Weights of a small transformer language model.
Size: 10 layers, MLP 320 squared ReGLU, vocabulary 6643.
Architecture: rotary positions, no biases in attention or MLP, tied embeddings, normalized queries and keys.
Training: a variant of Adam for these matrices, 112M tokens, 13624 steps.
Each number is 128 + 32 x the weight over its row's rms, rounded and kept within 0 to 255. Layers, rows and columns count from 0. The size above them is the row's rms in percent of the matrix's.

# layer 7 MLP up, 320x128, rms 0.0954, rows 186-239, columns 0-127
size [ 97 100 109 105 105  99 100  97 101  85  99  88 106  96 104  93  99  89 103 105  96 106 106 101 110 109  95 102 104 104 106  93 108  95 101 100  99 100  95 107 105  94 101 101 109  99 101 100  95 104  99  97 100  96]
[[127  88 148 142 120  80 159 154  87  63 207 183 185 130 141 162 108  85 134 162 115 169  86  79 130 116 124  71 226 150 165 128 154 142  92 142 108  80 122 151 148 147 113 123  47 169 143 149 143 161 111 141 141 161 140 120 151 151 150 113 158 115 138 146 131 103 153  86 169  99 151  93 108 179 142 139 116 115 135 134 107 115  83  77 131 144 148 127 103  92 195 102 117 177 128 146 175 154 166  98 109 140 134  95 131 107 128 146  97  61 122  95 139 153 100  95 110 126 103 114 142 146  53 176 200 126 110 112]
 [103 162 109 176 173 132 130 124  66 118 169 137 130 131 110 151 160 182 114 107 110 107 198 116 155 109 160 120 118 106  83 102 114  99 155 154 135  90 151 110 177  94 134  91 147  81 128 129 181 131  67 140 121 120 112 170 128 101 108 103 147 161 104 168 182 158 116 146 145  96 146 119 120 106 101 123 113  71 131 104 166  82  32 122 141 135 154 100 119  84 161 125 166  83  89 117  85 151 180  79 167 184 104 130 166 130 173 103 102  82 149 170 115 153  75 178 195  99 139 174 124 147 158 100 179 122  91 124]
 [ 51 114  97 144 118 119 165 102  78  91 155 113 133 119  60 141 120 115 157 126 122 107  96  85  32  97 150 150 115 157 154 133 129 114 177 154 124  75 134 149 136 151 138 108 131 150 122 163 114 107 142  53 124 177 177 189 163 145 159 126 134  93 130 179 111 146  66  48 151  96 171 156  83 208 137 138 172 171 162 158 120 149 138 114 145 126 127 107  95 163 163 141 105 136 146 102 179 128 123 115 168 169 130 128 167 133 103 127 111  86 103 137  83 129 120  97  61 128 180  93 154 122 124 155  90 115 168 103]
 [158 102  97 106  99 146 141 129 144 113 137 157 139  71  98 125 166 165  92  97 138  86 112 205  97 157 134  98 159 156 108 113  94 104 151 168  99 118 116 116 144 180 158 114 173 177 177 121  34 222 146 130  87  82 128 116 117 132 123 145 143 115 100 123  82 153 117 176 137 138 167 120  71 100 142  64 118 134 131 131 167 155  49 144  61 130 120  93 122  60 144 129 156 137 114  80 162 125 122 133 141 117 110 134 140 168 125 110 121 128 122 136 156 192 162 171 176 146 117 169 124 128 200  73 117 125 127 132]
 [159  87 110 160 143 129  73  71 154 103 123  60  77 151 142 122  90  82 140 160 176 140 138  60  89  57 188 101 102 112  80 139 162 115 149  92 117 145 169 199 132 144 103 157 169 113 142 191 123 113  81 124 138 153 124 137 176 142 178 101 117 140 102 128 110 109 152 109 102  72 110  66 136  66  71 122 139 123  94 133 193 157 144 115 137 135 140 111 132 135 131 112 135 128 104 139 195 164 118 165 150 136 124 140 112 143 119 125 114 160 113 160 166 172 144 100 188 115  69  78 164 164 128 118 173 106 164 123]
 [136 136 106 182 142 134 167 163 107 148 132 142  57 103 157 105  84  86 132 158  66 154 135 107 102 112 162 142 151 121 155 126  67  75 152 183 169  88 128  61  92 175  79 115 163 100 128 117 134  55  89 145 124  97 105 142 150 124  82 174 178 115 155 124 119  74 142 141 162 165 145 157 134 140  83  93 146 159 184 156 145  88 121 102 109 119 156  99 113 180  87 142 134 165 158 176  95 148 164  97 125 182 107 101 169  59 145 163 110 111 109 134 132 102  73 140 152  83 154 151  95 126 176 112 127 106 107  90]
 [115  75 107 153 110  92 119 125 189 125  83  88 142  83 126 102  87 137 151 196 163  99 155 181 141 132 123  69 127 132 140 105 138  96 149  90  98 153 113 109 122  90 112 104  97  86 101 170 151 137  96 103 134 208 136 143 103 161 164 108 240 136 145 116 113 125  81 116 117 111 169 150 140 189 111 168 124 151 139 139 133 169 141 155 119 104  96 157 146 171  96  94 133 129  61  47 142 130 126 128 172 110 191 121 170 172 114  97 111 135 147  88 167 135  88 128 173 107 122 140 122 136 166 113  58 111  86 124]
 [ 83 118 135 127 209 104 178 146 128 143 101 181 115 111  84 141 106 139  83 153 102 154  73 149 112  82 112  83 185  98 144  86 147 182 140 140 103  78 139 157 155  86  75 109 142 125 104 129 151 101 101 123  98 112 152 197 119 143 145 171 190 175 167 147 199 146 157 129 170 149 160  89  67 132  97 180 113 157  72 115 130 131 152  52 105 128  96 125 114  75  91 116 116 115 139 119 135 115 125 115 162 167 187 153 197 142 101 153 101 158  89 141 103 152 147 133 119 122  74 152 136 157 114 134 149 100 111 126]
 [125 120  99 118 142 108 142 210 119 124  87 118  97 121 130 129 189 117  97 131  82  94 141 140 122  98  94  93 140 180 115 140 149 149 115 196 116 113 154  84 126 141 186  80 193 138 120 144 128 152 167 126  90 102 122 148  99 149 125 148 180 153 163 103 131 179 167 129 128 110 152 120 118  86 149  73 168 126 226 147 145 142 116  74  96 112 198 132 124 140 119 137 124 136 132 113 146  96  64 142 126 133 194  84  88 145 166 111 140 178  88 150 151 134 131 149 108  86 101 105  67  73 196  97  65 154 121 131]
 [115 182 143 135 139 104  84 179 119 134 110 116  65 113 142 112 183 126 126 164 133 120 153  90 142 105 108  49 141 128 148 133 160 103  98 174 182 139 123 139 120 124 128 114  92 163 113 140 136 148  93  76 164  75 105 107 108 188 127  95  71 134 213 126 133 103  67 160  93 145 191 151  63 118 124  88 112 157 119 138 175 101 130 123 159 186  93 161  69 137 150  94 141 189 123 139 128 179 168  95  80 119 137 105 143 116 127 194 119 119 116 106 125 147 159 100 106  91 143 168  63 109 164 106 122  72 133 129]
 [176  92 161  95  98 131 102 180 156 134 138 129  69 125 146 125  72 102 130 129  85 102 129 201  84 109 143 161 137 117 156 176  87 110 101 134 127 135 100 129 119 150 170 138 202 163 108 108 129 132 162 124 163 124 180  90  93  91 165 119  92 110 115 131 132  91 127 119 173 161  85  94 192 100 132 167  99  99 194 152 111 159 145 169 128 191 129  97 104  92 135 116  86 168 120  38 113 112 165  65 101 140 126 139 138  68 125 142  97 101 162  99 101  95  75 100 155 108 122 158  93  65 140 152 124 165 138 112]
 [156 142 104 133 144 139 133 104 156  84 150  84 119 160 172 102 156 104 129 137 145 103  81 134 174 103  51 160 120  93 174 100 141 135 194 159  83  97 137 145  86 146 146  82 127 106 160 145 124 150 168 135  84  85  74  86 128 164 120 132 159 185 102 165 150  56 192 142 125 156 135 131  91 100 138 120  70  84 121 137 156 174 162 142 150 207  97  97 100 146 169 101 124  95 119  87 174 142 170 170  95 117 109 123  99 138 161  94 118 149 105 115 126 141 111 156  63  57 102 155  90 156 150  87 161 126 111 145]
 [ 94 136 112 143 136 153 141 160 120 102 200  98  96  94 124  72 165  81 106 118  96 144 145 142 128 164 109 149 127 154 146  94  98 102  92 140 111 158 157 146  88  67 118 130 133 161 107 216 121 190 126  86  95 110 117 165 158 134 120 136 113  54 140 151 148  83 174 161  91 128 135 169 136 152 154  96 205 192  84 170 113 139 182 119 135 108 123 159 101 138 160 135 170  92 146 127  60  94  72 157 161 144 103 106 108  56 125 161 109  86 113 125  78 148 140 140 102  99  84 123 149 146 159 146 104 166 175 117]
 [ 96 116 136 185 148  90  99 105 183 104  95 167  99 148  95 153 108 168 156 152 105 133 110 147  73 152 127 119 125 133 123 150 149 125 107 176 168 149 142  78 136 136 127 127 123 154 151 127  96 107 159 220 150 201 135 206 100  95 111 150  50 126 137 126 130 170 155 146 104 121 197 177  93  71 117  93 129 133 145 122 108 109 139  87 165 160  99 159  91 112 123  84 132 109  96 142  80 157 148  97 130  59 163 161  70 168  79 128 142 171 106  67 116 134  97 114 158 126 142 138 116  72 142 129  73 117 139 165]
 [161 161  68 134 135 168 179 167 135  90 112 139  48  84 154 123 120 189 122 157 106 121 178 129 175 133 109  98 102  76 122 113 174 151 130 109  90 138 119 196 116 141 154  89 110 154 125 103  81  82 134 131 142 136 152 129 135  96 161 166 111 153 187 157 129 114  87 110 114 120  94  95 105 157 116 119 101 180 127 168 134 116 194  45 105 107 110 130 154 132 135  98 115 149 184 142  92 139 193 119 124 138 132 166 170  73  82 135 118 113 141 100 158 115 108 148 189  94  76 158  37 106 159 112 110 150 119 139]
 [104  93 173 138  92 104  66 149   6  95 124 146 125 129 160 146  99 151 138 157 114 156 204  98 145 131 107 152 123  94 137 124 157  85 148 139 120 123 113 139 143 107 188 116 113  96 140 105 122 155 105  81 149 209  81 167  99 174 165 120 128  95 162 156 108 138 149 138 102 139 146 103 110 181 134 171 119  71 140 144 141 147 100  85 128 142 112 143  54 163  99 132 146 174  44 157 135 150 121 154 120 132 205 154  91 153 126 155 139 137 101 149  92  97 148  73 142 118 128 188 115 156 149 136 106 131 140  85]
 [146 149  81 124 157 146 174 112 129  71 112 143  78 143  61 138 148 175  68 119 120 159 118  67 129 113 154 120  88 110 141 171 121 180 142 142 136  66 189  93 160 136 125 151 123  86 143 177 146 166 144 178  93 191 152 169 123 146 100 172 149 146 101 117  85 137 113 138 124 132 161 115 137 133 145  92  98 146  77 115 131 133 168 143 108 151  92 127 158 117 139 110 137 136 157  93 106 132  76  62 133  71 153 107 204 133  96 114 159 125  91 125 114 101 140  89  94 136  96 177  40 137  76 127 119  80 128 192]
 [139  99 130 105 120  70 203 160 153 114  92  87 112 139  84 108 155 143  73 109 125 109 155 153 114 156 185 127 155 145 169 127  75 144 158 184  76  87 175  69 147 113 160  71 159 118 164 111 110 111 144 159  91 117 163 133 129 153 116 141 171 158 167  99 150 120 139 158 125 119 117  99 156  80 103 115  92 206  60  90  90 117 134 122 105 116 117 133 150 149 168  75 163 109 128  54 116  97  93  60 207 145 134 130 148 141 169  86 151 122 102 165 124 179 132 119 110 147 171 118 100 123 127 122 103 145 171 148]
 [ 93 137  69 153  70 128 122  73 140 136 137 133  56  58 130 125 172 174  80 160 176 155 137 108  76  70 181 130 137 180 103 120 139 104 116 107 109 129 104 114  35 199 136  84 164  68 106 160 103 117 107 179 151 133 145 134 167 178 142 117 144 132 128 112 136 162 135 115 192 136 102 147 117 101 162 126 159 125  97 113 128 137 120 112 139 153 137 151 138 124  98  93 161 142 130 170 116 113  97 103 122 153 130  96 137 147 109 184  71 126 143 131 175  82 113 103 183 120 145 117 144 137 167 110 103 230 146 116]
 [133 105 158  63 163 111  66  99 161 186 148 129  43 152 101 134 133 101 132 168 105 121 131 140 159 185  88 150 114  99 165  91 156  84 143 157 128 112  55 139 157 124 175 119 136 170 144  89  98 126 103 143 128 203  99 156  91 138 110 169 119  71  65 125 144 146 103 134 166 140 151 161  91 103 109 125 158 134 146  72 139 120  84 101  40 134 162 145  86  89 100 128 148 198 116 138 130 147 177  97 106 114 144 122 119 129 115 111 124 142 158 139 163 133 168 127  91 147 136 186 127  94 196 128 119 118 174 156]
 [126  35  76 100 178 140 158 164 196 119 132 106 107  83  79 130 105 152 128  86 153 125  90 121 138 151 142 145 112 159 151 118 143 112 120 153  81 134 128 141 116 119 142 147 158 152  93 108 153 117 151 141 101 148 164 141 133 120 154 117 137 110 121 156  97  60 176 157 149 116 235  89 147 148 112  93 181 124 154  98 118 154 130  68 148  78 174 148 147 157 163 120 159  38 108  92  99 121 135 127 125 161 111 133 130 136  64 138 173 159  29 127 180 109 137 108 136 152 108 109 164 147 123 152 174 111  97 145]
 [130 151 141 141 100 116 100 140 107 119  99 137 143  54 139 145 123 145 103  96 168 170 107 131 118 187 189 145 120  92 179 143 109 122  78 115 137 113 132 133  73 117  91 101 142 121 149 134  99  75 164 121 110 157 154  78 128 168  89 174 136 160 159  74 172 177  99 136 112 132  98 122  90 168 135 103 193 125 136  95 126 132 137 171 144 141 111 144 107 186  96 126 104  93 161 126 114 101 136  94 109 144 177  32 161  79 139 114  87 105 201 144 109 118 158  89 192 208  80 143 123 174 165 106 118 168 105 142]
 [171 123 147 134 168  87 145 142 102 170 109 106 127 100 186 129 165  87 173 124  96 118  87 143  90 161 129 108  76 140  93  84 209 114 135 103 148 124 115 142 148 132 172 200 135 231  78 116 151  91 149 158 141 116  80  95 162 166  89 145 110 150 122 123  81 123  67 156 132 131 133 149 137 147 163  90 136 154  73 131 111 156 106 161  99 174 147 142  94 101 147 133 126 192 103 155  75 146 138 108 120  49  77 142 139  86 140 121 138  93 143 109 162  88  96 114 102 107  89 112 101 143 100 147 110 190 150 159]
 [149 127 121 202 118 143  87 107  81 127 143 138 174 125 107 154  86  79 163 125 121 145 107 148 175  97 163  83 135 134 100 106 104 131 114 184 113  77 140  25 131  56 141 160 109  88 107  55 178 161 127 106 155  93  69 109 122 177 115 183 142 160 105 149 151 146 152 171 127  71 112 137 168 149 113 120 141 118 110 148 104 159  91 123 116 117 112 126 154 149 166 145 159 113 134 147 120 177 162 124 117  97 167 123  96 102 126 135 150 115 118  83 153 180 147 130  96  72  99 176 131 183 147 173  82 175 151 186]
 [173 110  97 113 173 147 146 126 129 187 177 135 130 129  49 168  88 177 148 132 133  71  69  53  68  97 139 126 147 113 117 140 106 121  89 151 154  99 169 125 163 131 159 151 157 132  97 156 176 108 135 124 128 117 119 151 195 112 151 177 106 140 138 151 142 155 137 132  84  89  77 195 112 123  68 106 100 193 116 129 137 168 108 113 173 141 116 161 161 121 109  88 184  65 116 128 156 107 103 147 107 121 111 199  98 115  82 121 125 111  98  73 118  93 144  87 134  76 115 145 102 123 154 140 165 154 159  87]
 [153 121 175 158 138 136  92 161 181  94 133  70 183 121 130 107 167 123 153 126 152  84 118  86 139 111 140 131 141 124 112 119 127 159  77 164 144 134 177 188 171 132 195 133 171  91 107  75 140 121 154 114 169 109  79  93 169  95 114 127  35 158 108 141 176 125 193 139 161 118  80 106  82 131 104 132  57 132 167 122 123 103 177 155 168 103 144 139  82 117 133  99 157  95 127 164 150 128 135 106 157 161 152 113 131  56 176 175 135 101 134 153  90 146  94  77 131  82 140 108 109 115  92 142 160 162 149  82]
 [109 100 178  81 126 152 106 166 168 157 101 187  93 105 164 129 148 130 167 110  84 148 126 139 129 116 140 131 118 113 125 154  94 153 150 157 154 155  98 112 124 107 166 170 135 135 112 101 123 110  93 105 162  73  84  96  65  82 100 123 120 122 110 120 126 193  55 126 141 174  92 138 124 180  95 157 213 142 132 138 148 141  78 148 160 156 208 133 153 156 186  77 130 102 135 138 109  92 100 123 108 135 114 136 138  58 161 144  89  97 144  90 149 192 102 127  76 100  98  92  89 115 103 122  67  98 171  94]
 [162 135 176 102 133 130 158 141 131 185 125  76 139 123  93  95  82 130  99  83 127 101  83  95 149 201 107 124 131 111 166 115  95  46 126 132 126 137  90 167 184 145 148 117 109 132 112 144  85 225  68  65 147 146 167 124 143  96 150 121 174 164 172 101 103 190  93 129 143  60 143  89  85 108 223 137 117 124  89  75 137 113 120 154 117 144 122 142 115  80 131  86 122 139  81 151 129 117 143 121 134 144 146 103 144 127 155 174 127 148 121 153 141 181 135 153 104 154 111 139 100 174 129 174  84 148 144 140]
 [106 120 148  52 171 105 208 133 117 172 130 137 101 202 127 117 125 153 133 186 126 102 131 118 142 159 137 138 111 114 120 188 167 105 135 148 128 142 124 167 156 144 125 152  99 117 115 123 116 109 146 104 120  96 197 170 177 185 126  94 107  95 132 134 114 103 138 128  99 155 147 164 109  94  74 166 170 106  81 132  63 160 146  72 111 124 143 167  73 132  91 132 108 111 104 145  64 162 182 127  88 119 115 139  70 136 148 110 178 150 151 107  88 164 154 167  92 123 172 121 133 116 165 160  96  89 144  32]
 [159 125 116 130 146  95 129 147 181 124 133 162  53  96 107 170 188 141 127 127 125 120 139 100  86  90 167 181 142 159  62 119 116 116 103 199  68 131 162 138 123  88 150 117  89  79 139  90 116  97 101 162 123 123 127 109 146 196 117 120 166 145 158 173 175 103 141  88 140 108  93 149 106 132 124  85 115 145 127 154 133 144  90 146 132 109 111  95 129 152 157 161 183  93 171 113 104 132 127  92 115 126 175 166  86 125 113 176 181  97 160 125 138  40  89  97 158 143  84 116  87 215 118 133  68 138 117 160]
 [105 116 132 135 178  88 132 197 176  74 109 112 140 151 126 154 134 120 155 147  96 177 174  81 141 169 150  93 128 174  76 101 107 169 149 140 177 158 120 113 199 137 114 129  89 135  93 103 140 124 148  97 112 137 122 115 166 114 100 198 137 179 149 139  77  87  89 171  59 117  70 107 121 171  96 122  85 172  96 102  99 129 142 140 144 145  80 136 125 162  82 152 138 149 126 110  99  85  72 132 138  99 138 112 101  93  81 167  70 146 170 120 171  84 149  75 146  93 121  93 171 123 134 193 137 124 146 150]
 [112  79 108 166 149 104 139  92 152 135 129 108  76 167 180 122 127 133 143 169 171 160 107 142 124 134 124 112  83 152 118 146 119 153 170  90 123 142 166 189 120 120 142  67 125  95 158 185 158 125 109 121 160 128 172 126 100  89 179 144 123 146 137 144 140  63 144  93  85 132 122  67 155 109 173  79 132 126 166 106 133 104 123  57 119 106 117 152  72 161  95 144 178 145 123  64 114 139 129  96 153 147 168 109  87 158 109 144  57  90 127 158 208 101 181 116 129  92 117 143 226 156 139  95 108 158 136 100]
 [111 141  61 148 128  90 102 126 111 134 127 103 135 117 128  81 114 123 151 109 186 145  66 127 137 160 151  82  83  60 134 128 138  68 150 104 128 204 113 135 118  90 152 132  98 110  75  91 153 106  90 125 108 191 141  77 135  94 157 143 169  78 131 167 115 156 128 119 151 173 122 116 177 108  86 222 114 121 161 135 147  88 120  85 121 149 141  70 142 128  96  74 110 121 156 159 176 194 141 158 130 174 180 134 182 135 102 105 121 168 156 136 154 113 181 161 111 146 181  98 118 163 119 168 113  98 130 133]
 [163 134 100 144 146 102 103 108 114 118  99  83 173 183 192 144 135 107 128 125 165  91 128 148  94 111  90 116 146 114 123 108 140 142 122 101  75 130 102 176  88 106 102 156  86  86 219 144 168 173 100  63  97 127 109 134 142 102 124  35 115 120 162 148 132 137 127 130 127 132 149 124  71 132  94 137 126 156  97 211 101 171 152 127  60 144  75 127 135  98 115 104 187 176 173 119 116 124 185 173 152  72  95 150 160  98 115 134 134 116 181  66 130 104 155 158 122 122 157 136 123 165 140 101  88 165 132 143]
 [142  61  43  95 146  76 152 191 149  86 177 141  78 167  97 106 137 131  83 127 152 125 113 123  66 139 120 115 118 127 144 103 143 145  80 119 122 175 116 117  87 159 124 139 125 151 120 119 124 112 173 107 138 178 161 171 139 141 155 110 145 127  90 141 173 197 201  88 105 170 106 109 138  70  79 110 124 137 120 146  55 148 140  97 114  91 123 117 139 119 116  88 136 107  91 113 106 161 168 137 140  95 139 129 150 126 144  82 194 131  63 177 129 110 161  78 163 146 135 158 135  96 126 112 132 145 106 220]
 [197 127 121 216 147  86  67 146 151 129 104 157 189 131 128 165 179 134 118 102 151 144  96 140  82 163 127 129  86 117 132 175 133 126 174 171 122 119 135 123 106 117 156 107  91 173 102 190 154  84 134 149 157 131 126 107 137 138  58 103 199 144 156  74 141 126  96 166  98 120 215 121 136 108 171  68 172 101 144 149  97 150 145 126 121 167 106 125 139 112  95 116 146 172  96 173 101 123 112 112  79 130 137  86 125 104  56 115 102 121  91 115 101  75 156  74 134 140  85 115 114 106 124 126 109 144 120 189]
 [128 144  57 124 161 148 103 132 169 165  67 112 151 131 148 131 119 125 182 110 158 112 163 195 115 164 149 116 102 185 104 109  81 150 112 140 165 148 114  97 139  99 137  61 120 145 110 116 132  66 150 161 193 144 208 114 189 113 156 156 110  59 204 121  69 130 103  95 161 122 114 120 115 123  98 112  99 128  81 135 152 158 121 126 135 111 141 154 127 194 140 130 141  89 156 107 119 167 175 155 104 131 129 125 192 131 151 129 105 138  89  81 117 162 154  69 171 105  76  96  96 100 112 126  83  93  98 140]
 [121 112 121  73 136 127 155 118 110 109  80 122 124  70  96 172 174 122 133  70  47 115 109 159 159 102 136 102 150 117 172 154 191 159 153 120 130 147 149 159  55 164 125 112 104 200 129  87 106 132 139 125 164 133 172  77 113 141 171 150 152 132 134 115 192 128 120 173 170 156 147  93 133 109 126 143 161 123 123 157  95 163  81 121 156 110 195 134 128 134  86 147 127 153 159  86 107 181 100  74 165  87 153  99  53 109 134 103 124  63 160 135 102  90  84 114 170 149 145 155 113 105 179 122 151 147 115 177]
 [ 97 121 114 139 158 181 150 125 173 184 113 131 164  63 118 122 184 116 121 151  90 199 132 117 160 179 141 123 152 156  87 134  64 138 156 167 132 128 140 188 139  85 115 152  65 129  94  97 110 124 128 139  66  80 152 165 116 160 107 103 175 156  90 102 139  76  80  93 173 124 158 130  86 130  82 153  81 127 115 139  62 140 106  88 109 133 153 121 135 108 168 116  96 123 135 142 163 111 171 187 106 150 122  71 131 123  86 109 139 104 130 150 130 103 152 104  86 133  97 174 126 150 226 173 109 108 106 149]
 [124 160 146 132 131  81 150 122 115 114  97  71 180  74 172 142 117 142 113 122 189 100  96 121  89 118 116 165 123 169 100 129  84 160  51 125 137 120 116 136 128 103 156 151 177 125 155 109 159 173 171 161 154 164 119 137 116 162 122  95 151 102 172 124 140 124 128  47  82 161 124 122 141 128 124 148 102  90 159  84 119 149 218  65 168  78 114 103 106 178 130  99 129 180 150 154  75 146 100  95 131 107 130 117 122 142 106 162 150 105 146 158  89 160 129 167 179 127 124 126 165 136  19 115 157 139 104  79]
 [127 109 178  81 121 137 123  70 130 122 131  72 192 178 159  95  94 127  94  98  87 115 107 150 154 150 159 139 150 135 165 156 125 163 129 172 141 141 153  93 186  82 117  77 113  88 115  96 152 140  84 188 124  84 141 105 157 175 138 134  98  82 106 116 146 169 140 101 119  75  80 103 127 113 107 159 136 103 169 136  91 148 100 116 159 149 155 130 220 127  93  98 155 142 118 116 108 110 147 165 130 146 154 175  83 146 127 149 141 140 119  52 142 126  91 224 112 134 116  98 108 126  80  62 150  83 108 163]
 [155 102 168 126 145 131 104 166 140 105  83 134  94 157 190 154 122 143  58 130 129 128 168 119 141 122 131 140 175 184  67 131 130 143 131 135 151 152 105 115 106 154 134 111  83 128  53 210  95 138 128 160  73 108 120 113 176 159 113  85 114 120 140 102 119 114  76  65 141 156  74 144  33 122 146 115 169 163  92 162  99 168 173 161 103 114 175  89 130 142 150 109  75 140 153 145 117 112 169  78 128 169 107 140 158 121 133 107  63 118 141 146 159 157 164 170 156 115  68  72 136 136 125 132 131 138 123 185]
 [113 137 105 145 143 112 123 136 231  62 146 147  76 105 116 132  86  91 135 155 119 118 124 125 150  75 167  77 104 150 162 126 158 123 132 141 140 159 127  91 126 139 124 124 138 116 166 148  95 160  97 109  92  83 160 127  78 147 115  94 172 192 118 143 122 132 152 106 154 140 138 160  80  86 119 118 110 157 118  79 188 193 106 129 117 117 202 181 179 137  84 161 134 128 116  79 154 192 129  98 129 125 173  82 102  97  94  82 131 131 146 108 160 141 232  94 117 154 141  84 131 149 153 112 112  85 160 137]
 [153 118 135  65 137 133 147 141 159 141  83 174 105  76 110 132 127  81 131 143 161 115 101 154 170 138 149  92  83 115 133 144 101 122  23  98 155  45 106  93 144 107 106 173 116 127 106 162 176 173 136 158 153 147 107 115 116 166 168 120 142 152 197 168 118 164 125 139 119 150 112 124 133  56 126 115 140 150 128 138 128 140 126 153 100 102 141 110 175 113 125 173 113 100 155  73 182 160 143  77 127 181 128 185  94  95  93 114 139 140 112 131 155  70 136 142 114 146 176 114 118 136  56 155 167  84  82  59]
 [149 156 120 141 178 174 111 151 201 110  83 112 147 144 139 117  99  77 114 101 174 113 106 179 100  90 150 160  93 164  97  97 101 171 182 125  95 147 131 186 108 151 111  92 115 159 100 165 150 184 175 119 136  85 122 166 127 108  94 102 148 126  85 121 162 150 138 188 131  91 129 128 105 114 126 117 129 164 106 136 102 133 142  59 112  78 183  77 179 123 137 101 159 141 127 123 190 121  70  74 132  84 134  99 134 146  89 151  77 134  76  59 190 161 152 143 134 110 120 148 125 142 166 122  91 150  64 130]
 [143 136 143 190 141  98  13 164 113  74  81  69  84  57 114  73 131 114 111 114 138 110 121 151 137 115 202 176  97 168 112 168 141 136 139 142 170 180 125 170 141 157  93 134 104 114 148 109 121 144 134 130 196 122 102  91 122 179 157 138  95  62 202 115 148 141  55  89 156 146 107 124 131 120 131 140 122 118 106  88 140 207 128 131 136 172 111 122 177 116 154 113  86 121 143 132 150 156 109  89 118 131 146 121 170 106 120 146 164 138 124  73 128  90 115 142  69 131 129 117 142 113 125  80 125  97 145 137]
 [139  95 131 106  85 137 100 117 111  73 147 174 130  66  85 215 106 118 126  90 167 158 180 168 159 129  62 130 119  73 112 166  81 144 126 129 189  50 116  92 129 122 133 153 106 137 130 111 145 108 127 177 147 143  93 135 112 153  77 159 168  82 129  96 121 127 126  95  83 110 147 137 107 121 189 104 138 165 146 117 111 139  82  94  79 141 163 108 144 132 184 129  60 134 131 150 156 132 120 134  86 116 104 112 179 154 104  93 162  99 170  90 194 139 122 132 181 173 140 163 102 167  84  81 100 146 142 136]
 [142 107  43 127 149  95 112 120 118 183 144  93  98 135 124 107  71 104 113 154  98 118 181 131 136 130 125 157 118 146 168 189 170 136 136  80 102 126  92 137 126 121 127 114 104 125 180  89 121 135 117 132 161 102 149 155 127  84 151 119  96 130 125 105 170 126 157 133 118 132 129 118 161 130 116  97 128 128 100 206 174 110 187 144 174 125 134 127 106 152  96 117 189 153 158  53 103 117 142 108 167 141  84  63 180 156 207 151 101 104 117 106 176 138  81 114  62  49 110 141 134 145 158  78 113 212 134 133]
 [132 163  57 157 129 125 143 129 123 134 104 101 195 163 138 141 163 123 129 152 198 157  65 169 189  89 141 127 137 230 138 138 108 111 125 102 146 134 121  44 139 111 144  62 144  94 117 201 142 137 113  99 121  69 102 111  93 155 152 114 135 129 118 107 101 148 134 105 118 130 205 130 139 158 131 179 144  83 117 144  91 108 135 171  94 136  81 111 139 145 115 117 108 123 165  53 216 184 124 161 113 112  79 140 130  81 121  98 136  94  77 133 109 118 116 103 144 100 117 113 128 137 108 130 145 151 168 122]
 [ 91 153 115 129  95 116  63 150 104 146 181 212  96  98 102 145 111  96 108 150 121 105 130 118 145  33  95 100 183  99 111 112 110  84  91 141 160 118 142 162 164 173 136 135 100 138 133 119  85 109 130  88 109 125 100 141 144 134  76 102 163 168 141 142 176  99 146 162 125 202 123 148 113 125 154 162 107 152 147 174 148 147 163  96 151 148  94  58  76  84  88 206  98 123 133 151 118 143 153 144 131 137 106 160 125  49  87 130 155 119 104 112 148 115  98 158  98  83 144 132  92 139 139 191 117 112 135 195]
 [133 164 135 116 136  92 151  94 102 104 221 136 164 142  33 124 141 155 135 108 125 172  98  99 205 190  88 152  68  67 165  85 126 141  91 150 168 135  78 139 123 113  86 178 192 163 108 141 108 129 130 168 121 168 102 144 128 126 155 175 124 107 106 119 150  89 153  90 112 147 131 124 152  71 129 138 165 121 118  67  96 137 134 148 181  95 111 151 111 138 134 122 119  51 138 137  81  68 138  94 168 139  90 156 138 162 114  95 139 122 150 136 128 159 111 122 138 170  79 159 180 128 166 102 113 108 141 134]
 [112 136 112 166 135 127 108 144 166 147 142 106 113 151 163 132 107 171 103 112 169  83 143 140 180 143 171 113 110 150 105 115  76 120  73 100 125 134  88 144  96 121 131 123 122 167 143 145 132 198 129 169 152 157 108 218 191  29 158  99  86  76 105 145 152 152  66 150  87 130 138 124 103 137 133 162 156 109 105 112 162 123 100 155 168 134 115 134 179 124 156 109  79 125 101 176  80 162 142 108 102 155  28  69 114 132 190 158 173 154 155 131 173 130 137  86 125 116 137 139 132 146 159  96 141 157 101 106]
 [138 122  70 169 125  98 127 150 157 141 146 110 132 107 131 104 125 191  94 138  97 140 145  93 120  91 136 131 104 134 100 116 187 110 168 180 133 171 125 117 122 147 145  91 114 149 190 160 158 183  81 101 163 135 100 113 103 155 112 118 113 193 141 144 152 118  84 154 168 108 136 142  73 162 118 172  58 106  55 111 127  97 119 113  78 151 120 130 131  99 115 168 127 128 129 186  40  50 124 130  71  91 164  49 172 174 172 151  93 103 125 170 136 108 108 152  92 130 146 157 158 163 146 111  98 153 119 115]
 [ 98 183 165  97 155 113 127 141 140 184 149 171 152 154 129 145 179 116 187 131 104 147 134 122 147 104 123 132  63 153 116 176 153 164  90 180 126 127 128 103 175 151 144 108 163  79 134 174 117 120  50 105 136 116 145  57 131 150 100  57 101 104 101 118 175 169 144 122  97 106 152 132 128 138  86 153 180 172 121  55 103 145 122 130 102 139 119 156  76 138  86 141 109 167  76 151 144 133 143 117  80 163 142 107 103 141 132 198 145 135  88 181 107 107 150  86 155 148 104  78 179  67 112 169 122 168 154 121]]